config.yaml
num_hidden_layers: 9
hidden_size: 128
head_dim: 32
norm: "rmsnorm"
rope_theta: 1020.0
qk_norm: false
bias: "all"
tie_word_embeddings: "early"
init_std_qkv: 0.0426
init_std_o: 0.0426
init_std_up: 0.0426
lr_head: 0.00759
schedule: "wsd"
decay_fraction: 0.634
decay_shape: "pow"
Each number is 500 + 25 x the weight over its row's rms, rounded and kept within 0 to 999. Layers, rows and columns count from 0. Numbers have three digits each. The size before them is the row's rms in percent of the matrix's.

# down: layer 5 MLP down (transposed), 512x128, rms 0.137, rows 263-287, columns 0-127
# up: layer 5 MLP up, 512x128, rms 0.146, rows 264-287, columns 0-127
down263 118:472493503493473501504475498505476486502484496504469531484469473501526527460520509548492525497504541482534571510565520460514471476520486480489551475502496514550467499495522489513498488485507525519512486521461503541504509528473454510547518485488485504490484542502476495509511474492537491490475515472496496495564465461493516498469499467472496523508478507516508554562510501527459528484483
up264 091:459511519535504490468501521504503558496459537520507489493492474475497470517512508474480519516537514508552470502547481464489496517518491452461504543440553507524499491457492496463489521503544514509504472520501540485503470461494484504508492522507514503523504488467500500469489540470495496496508485479549504499499580469475542512503502545512507494500527529496535485489476485475520538493472
down264 093:533502478483504506524470498510478488479502506551486505489501469529547526551541535504490517476493435481514505525489463529511498532512489542533499475507503551480501509511486477501515490489555487452506497560480512516470527475502513511486537445469520499497491550513534494490516443488480468547496486548497501541524504488498486464491484516532506495490487538481498527491537497496490529470521
up265 094:478510471513526512510537480489504535487427538499520484514522525540481475486456509474520492520489490535470467457481507525477479491544498517461538468488527502490487509516569489479530532468528514529477513529483486491486504460479501512493451482497511498476483499464465539512501517507480504527514526535519532483505502485513540507469502549561537491478469512534466486517504505486488523493482
down265 097:489535528591475469545477501450514518503494491467482483552490491485493486499495500503542507492472486506501532487498490497494519488448502527571511504534466489453451488469482527485514506535496501473513517508512502512535528464481483531489511492522496503531491528545484492477520488520492514485484458497469488490518494483527503495541476479470497489484560472492493486509536532491481542530468
up266 092:423532517460476520532534463534502479473506534516554498505510497480497464499547498497532495495493453513471498481485536492508488512464497535488470489481472533503513547509542497487487495477503496486513515459480514492525528450496499482471485516489541489493531487496507538555515501499493508499482491474467532483484510505481499551462482484538461522526525489508479473490436501534517517470500
down266 090:511501495494510473521514521479474470480476533465485486457515515496514446478489519446501484503533516530468488543516472506502488480506508493554491508482468495510506486496486525473483471520487467506533531488476476494463500526594531463494458480542531495519447474502527461487485497476514527548489485529485508466502507541495514496481503489494498498522520453535531502503484494545509464492480
up267 103:514468538502522490539486498506475466491519549447515517495492509491497553502471474472485500547499493515528524525453492504534502546515504489496516527416460528528455465499492509527484490507512539511518532521476512500512481511471515503506528521504515522519507515479465487540550510489518517507547503501498532496463494509520531466509525473502475514494526551470487489500482474445511529502472
down267 105:533443489515483493486524490524505484455503476457504490504539528500502474521496507463498496489509462513524514500516502493521502499510529503480524542515434544513484464464474483497484542487464557531528484527464494519516539506477476525512503492499495533525486489471472490476522540505483515541457532481472521514525542520509496488512531504481516508543467505467500485478454547471462493534478
up268 079:500520499482510480531502497511538478479496470511513486484491484496468526441518481503458517512462493462518544534475496486473516498532488560482494469485523520520472491488480469509478510510510546518475515495538527496504493525520489484500514459488530536489517495456504499529502528445511487482468522506480499498472523505465526531539552474484459554510515481509452456535468497484520496500560
down268 084:482424501502462539482510504500494485517474486477500481512539473518540489532538488512490489437507547511510483507449522496530502485498502471481519497498495482481487493505513513488484497451505484490513526468483465511518490489608509528507495484517499506506466483512493501503496482542540444516497524486546525555513503497509508461464498507533506475484502481508516564487506492477500478504508
up269 098:502457468515549533478485508563479528518512551466514501486480477487494499508510481511483497583503489493565491532477473500474507506498491504507558508504527481523490525499502476477489529485469517528538487518501492462481471495499490476480528524468539512470495477484476438523531513507480537473512533539517517498491495498493505509527549510519510480462505479480458474518479478477527506497473
down269 100:524484508472509489479534538529435475495522490499485529463531558498535503442474523468517474502508483492472499515504501532512508470523491495497519503511504498537486471526497484444535496500473511502526478539476537504543502523569487501502490484510479476478467459514506521456533539560493524496514507540493523467536504518493509509509509484483478450471502510488518494468512462487510494531479
up270 103:519520465502528488508520444516522492446479521498498445479506517487484473487498476493514469506480514533502484507513495502453484489491483511515499525478521448496539532523495510570520515502505493509508532536474467480520475452516519469527558530500509511539483550504506493530513492440504484477487480483507519464461530446480539490488515507531487482478524468473502519522518514497484483455516
down270 100:492495545473522524513539484526490498478517550525482522497504507483511511477518491502462513526514463505480520509501495503477488498516477557531484488550528550496465473465489499492442474524471502549485492522527485522511470514571482457502474473499497515518509479530510471536477448482502503490476527481453535476509498492485448498515487485513519547483505492488507501496544456516487488480541
up271 115:504488468526466496539553494489493509480488483425504504487491550508456467495471508491492502548507495551478465497525516455500495499474520455480474507531476484492470512490483509500523513494499501519524490506500540520545495481483487471516504486495510506513510530488529444515530492540507504494547490528509532485497548505518484487467494479542462505472454466508524535536465540538498516470473
down271 113:477488476466539504546501499482500496479440476504497518519511513487465501487510516472507454503513542497525475502513531499523529490524518511494465468532479506520480433479534520486469482489497556509518520469518531516550490521500467477523458505506470548517483495482488481492517486486482500495524542495421497495469555457482511534485474521470519470518485466495497500475517521522489512472501
up272 109:498467473458495484486501466503487546476498486468484462473477515473525527511499505499521477512532528506499464514512493505476505505503543504471521490467518485495510506488465524508526450492531527534490473477523536511512484491480542507506486512544506507494490509476481481520499488434511505478476493455543475474461548519538504484513562507494523518466522504500525512485540510506456462452567
down272 111:529534483455528540490505511536560513471449503503480534480514497491460524495497490456456492497516477463469520498534503450500505511509494513436528487518512520518511496466508496451477500472511502465497546487462490506457512496469546484525495457503508524527481488435469567502476528504502513514510510507481529497520514496504488467468471481509496513524495481520507519490521471478483472517503
up273 116:482519497516493500566533498508519505487473509491493508521502469524470480477468486477498488513475517494498462500495501490520471502508478513449478463501527498520529509538495524540538505472487492502481508532495512513470458490463534482495497499524521479513548538479507415534459542468517486528536520494496460522514494559474502486485472535494510528481481487461482507517535537484533457482528
down273 117:474498515538521499504490483521473518515463513490496490477488478489510510529473502508504496450464483494517472517527494473516451498542464474513514493556510557483579494489501472518500524533507491450524495565473517516498493496464502522521500478517492482486500502510488495510495520502499523455489504523480478515452508522440539468480499531491544487472480500490451513521483560493494452508506
up274 114:487498455480452546507481503501525489466487483489504525511473500494496517535476505527469461511488539492494496515532515506473508520506537525485550541468517509575515513497491470471465478446479504446507457456517511494496493521478542501528508499483477520494527490505501491482484514509514478532503526493490478467465520483477540493457500472490540550490490532463489503520503506491498456466552
down274 116:526503513495533500538534478522514512478460485495511475510509548530498511492469522516487527462472474519485498535507459538500459473471462534468451516496482500461466481497522528470480521515513490464507543517488515504517468506530503545461490480466499468528518456457513513492505488532499522480527459513554516514468473528494489533491476473491513481485522547514479472520548505456500488495490
up275 077:482513459474527534479473501501470484474499490514516486503483563484529490478514505462509506508519483506523487490511520473453478563437489463501454485496495458505533505466493467456509496518443498536541518476520495494484481487500460519498504500488521540479497496455475501494521476500515486491531483486515520524518528507518513515468500505489540461494508445427502516529497485458515510531497
down275 082:478446489541522493492517467502472502526450497474461540521513509498512499516481534482505497494519525476481480530539483526519460511495530479487526505449460562509505474499469544444503521481534472447497568507494504499487472480544512511531486503524529455508511482509466504499501530505516516506505513516502537512478499517470490509514547502489512504513499473503503485510517511447536496447520
up276 118:459482479478499523541509490509508517483476528479483483523469483486509480470486499510468487539515509456530513510500533500520545490472520508489540506453491472474468501515504458561515513504481468517527535498525478427516528535462502511488493459486499522472479500484486448536479516501519491519505507524482527447475499497526517491471529480551527479492527542472511486478488523455516479467490
down276 115:497491491458491547499496472519473500491502515490496512475502496474470466524496484460487475516511535503533494460467508457478487505507538534514539524474530497532496465495511465506518518531495507503488495512465493549491524465546527476463513446552474469496498503488468499530496448478510450544411485513526519506495511506501517523483515535490494504485498523476509533479489533535492493471518
up277 094:456519493479477514456482510494480488466476469475526556516519495473492501526488491496562472510456522508502495460484494516505483491451507529484519515492479503488443512508514508498482501490523472485521504496492439512512500538511523510526524488466487531461497487493515457495503499459536483458512505467577500465517549487536546499511488478496535498459492513537451493512501512522469496510484
down277 096:462519497497534479480478517445503516513483494524502537524484525506510488497473553529481483592485508506530505469463482544464468524448462495486492522508469546485473536508515541509502535454488500506515507549492496475509500497475506529512513512481473517506495471509506494515519511442524509493473481478516475474469479479516515466511519505518491517500463541517478502517483474498512487564494
up278 112:507480485515509533509494479508533489497452534456454467502486515477497452524478565538465498508476520496470507467479459517483537516512490514481505475532532501493495503499485535522516504516553508514507549528518490488512483525501518486506503516487521471525498457487494494525532480484557509486509469547514500466460539502552534572515491508514489494519440525485484517514509516483502495497511
down278 113:492468475510504493496502527492491511493503503474462493520516500481492515487495490501471472476454456504548523507539498552480463491482526484534483472542529481456482523532468508447530487483535498525496560506482468521508489533535493536513499492505504497496519496492503455466507506460448529491513516532510491461489550480544548491537515515477486467484495512540487502505463537461475492522523
up279 098:456514538516501481498512495488501506491458548496477509487467485493521494537502562494468448544522515489496466537503495456488531540477517453441508523471489502534485525486535444494462482494498496499511489499530520479496493467498525497485516495476524545472491502515513460544530526537516472537529509475477467492504498491532472534489520508533505456498511528508505519547477505461491509493497
down279 103:482457484517492490500475469550464512528534492494514479549496470492526508461506512513501508493480497508478497536483489544510512536515471519540563465534525526472494486512467504464534481555493450477502473480522464456501492491542543519452484463484502510506493491498520478506497499503498492445484508523485546489504503502557541460514499506504484531503488472481499507549521493490520484486474
up280 106:470507523497499543532526470522521480477482516467518466516464499542518546506511515489500518497513523513506445516496522511547476507544509482490536482495497539456478498526503509523518503530522509489521492488490504512501437481493516510470489469478498496479470533508500519466464494483561422484502546494539496472532516507459541522528491519509521494511463519535520495528479491483528477544506
down280 112:505525486501548503503509493532552548481500476501473476508480508531530506451513479514524501514516476475498508537512465499497455528493492513536472499504513541522476529467519500511453523457479505478493527519495536454503511499484514506459542503480465545496534436483527480525499487490474520494522521479537482525480520500527477455492498505487532540510457532475507525505545509453510477519481
up281 097:451498510513512498482504471495538512480485539520526526557474531533478500472475476546468475544515489538477533451461508497487514487474502534465535481508526539503492475488485476522556505514547496535515526489516498501503506485467459500498511511498489496475463480500476503493472479461540519519503526476483479522501497472524538533511527477557487488514484508506437477506496541507515526514475
down281 099:511535496477514479448500463503484458477455508506497500480457517516528511484487519521522533471501555436523479519528513445552503457489497464485475484503510503493519522516482498499454510465510490528507524495516454531515510518487531475540462446506468469505479541480507489504477517541486526499523469460483493490510513507506525481499502485475488518526522463530515515540529521481513482514464
up282 024:461497454458515530479503477541475538470514523475478465501500494515489510534512508507483471531501490509520494462485518497514537520536469499469494497483491508526496531465503459519538503470516496479547519519527453491441457457473498471506519501472553515501486523471476473490484508496527489499535536503507496494474516467506518563507509510508521554488497491469485488538467519463503508446494
down282 018:500508501501453483530518469521527515534496546465476516497540498552486484458483481526534520442486502491513517483519448507510480500498500485516541474507512533435494526463495557487505502472458505462467474506498541488460477512494529478496503476510562457539485488481500502519478492471529547499464515506484456508493520496462524498496523522519488503478502493482519536479533476491496499500497
up283 099:540487439506534488505481515582494468511517517526529473529502464513502520501500519481485482511492465524491492507484453486499486509483505535479464528474511513553535527502485473508495460509483499512491483528463515522468510489442516463508494496483543525504489523460451502554495470493499476463533513511476514509475506523509527509473528521510567516490453484500481540520518500506489503516491
down283 096:501539479510503492492482518521527488510510483465460469530512489511488522505450497461509528453513509498481466524512514497519481531500472523530477518496495522509508500511499474539547488517496487555549491499492532557495476484450490533448494545525521478546484508510453499532516440461516523475510535486499537533477466529527491472486544491489503503497481499491499469522535475487516500519466
up284 106:483507492494498515501494480475483444472501524535508499464491446523486468516485508520516496503452532555485521483474493480521454474488507502454481483465542465489511531526475461511471485494535484501505536498512471514522502486488492463495547478530501507495490546488504492504530525501505454491485554506561529510439545538498470503471532524526507511523525483500499501507495522537499494477542
down284 103:526503520512513516510487485469474485455546464498485531477475517493487445471449494499516504577484473495512519477487489502539486497503492506478518525463504519497520496489462452522463525502478475453538509478558492496506502514555519496529488484543488502502531509530469511506478543492506528500500471501498566457529488519506505544480461487460483478498495500510488489475488535493499484510465
up285 115:452486512471499538511507461509511464458486534522455509506503479506506505483447521506459509522522512494509530479470527482514535524540469559435531491495501550499511522500528489495488495481553525534500490461522546513521530494493495518547488520478525512487480520511491509484460500449527526501485500517482487498530492510498530516490479479538475502467502519538488526505485559492471492465503
down285 124:526523479496510483497480509506509477481478486523501509481520494529521473467515532506543501478500551498470465495554504538468514481518509525488547512464495488479496508500472499454520440527498480528524510499564491466496531548501501529512478469483510469521483551467546488480481472474535480506503525506459497481555496516502479524513477482508474524418511494525537506507510507507507509510495
up286 110:517478526495482478498479496489464483470513468501563515475491465489524496459533498466526475513502522494503476502458517468534454516519545493446485554475505513478549502491474440493486501480565497470567521466477516516470500490470509471515501491499490521503525496480509517520521507508508464487483513525497514475484528535495508458472487494495500541472507477509521513538498497468493478448494
down286 101:520494537513567458508466502480512543484505523491486529506501510503506519507523467493497443493507537549529499508478512472514482483503516524484495527525486556483508480484527522458504533511544504464517483459520496467514516513519518516478511530523500470464466460494526540507512463534493434544507492532496482521535503485515495473489508494440481481484543476542504518472523483490505482511497
up287 019:485525474485490487502517493539481515482509519518481464506487466519482505550503495508489483561492509504538469499515489456510512522472506516471467483476485479534526544468531490504511485482522546503501491527502484482498438478461533494526496509473512535497511542454479505526519515500534492504510522508535453531474531460536534540503501513487498530513483507520528539525447521490494459464552
down287 014:489498536479511514529456488501471506561482493525515497503522533521490491507542524523533564476459520489510522542501499488543493489510534481484491468496488517514505486464497552505531511533517501516516520477500463493475528517500470468473479537498496527514506465477549530483483472505497541508506532524506503560514449533528484495504517532521508493500534503529556487459468479520486526469502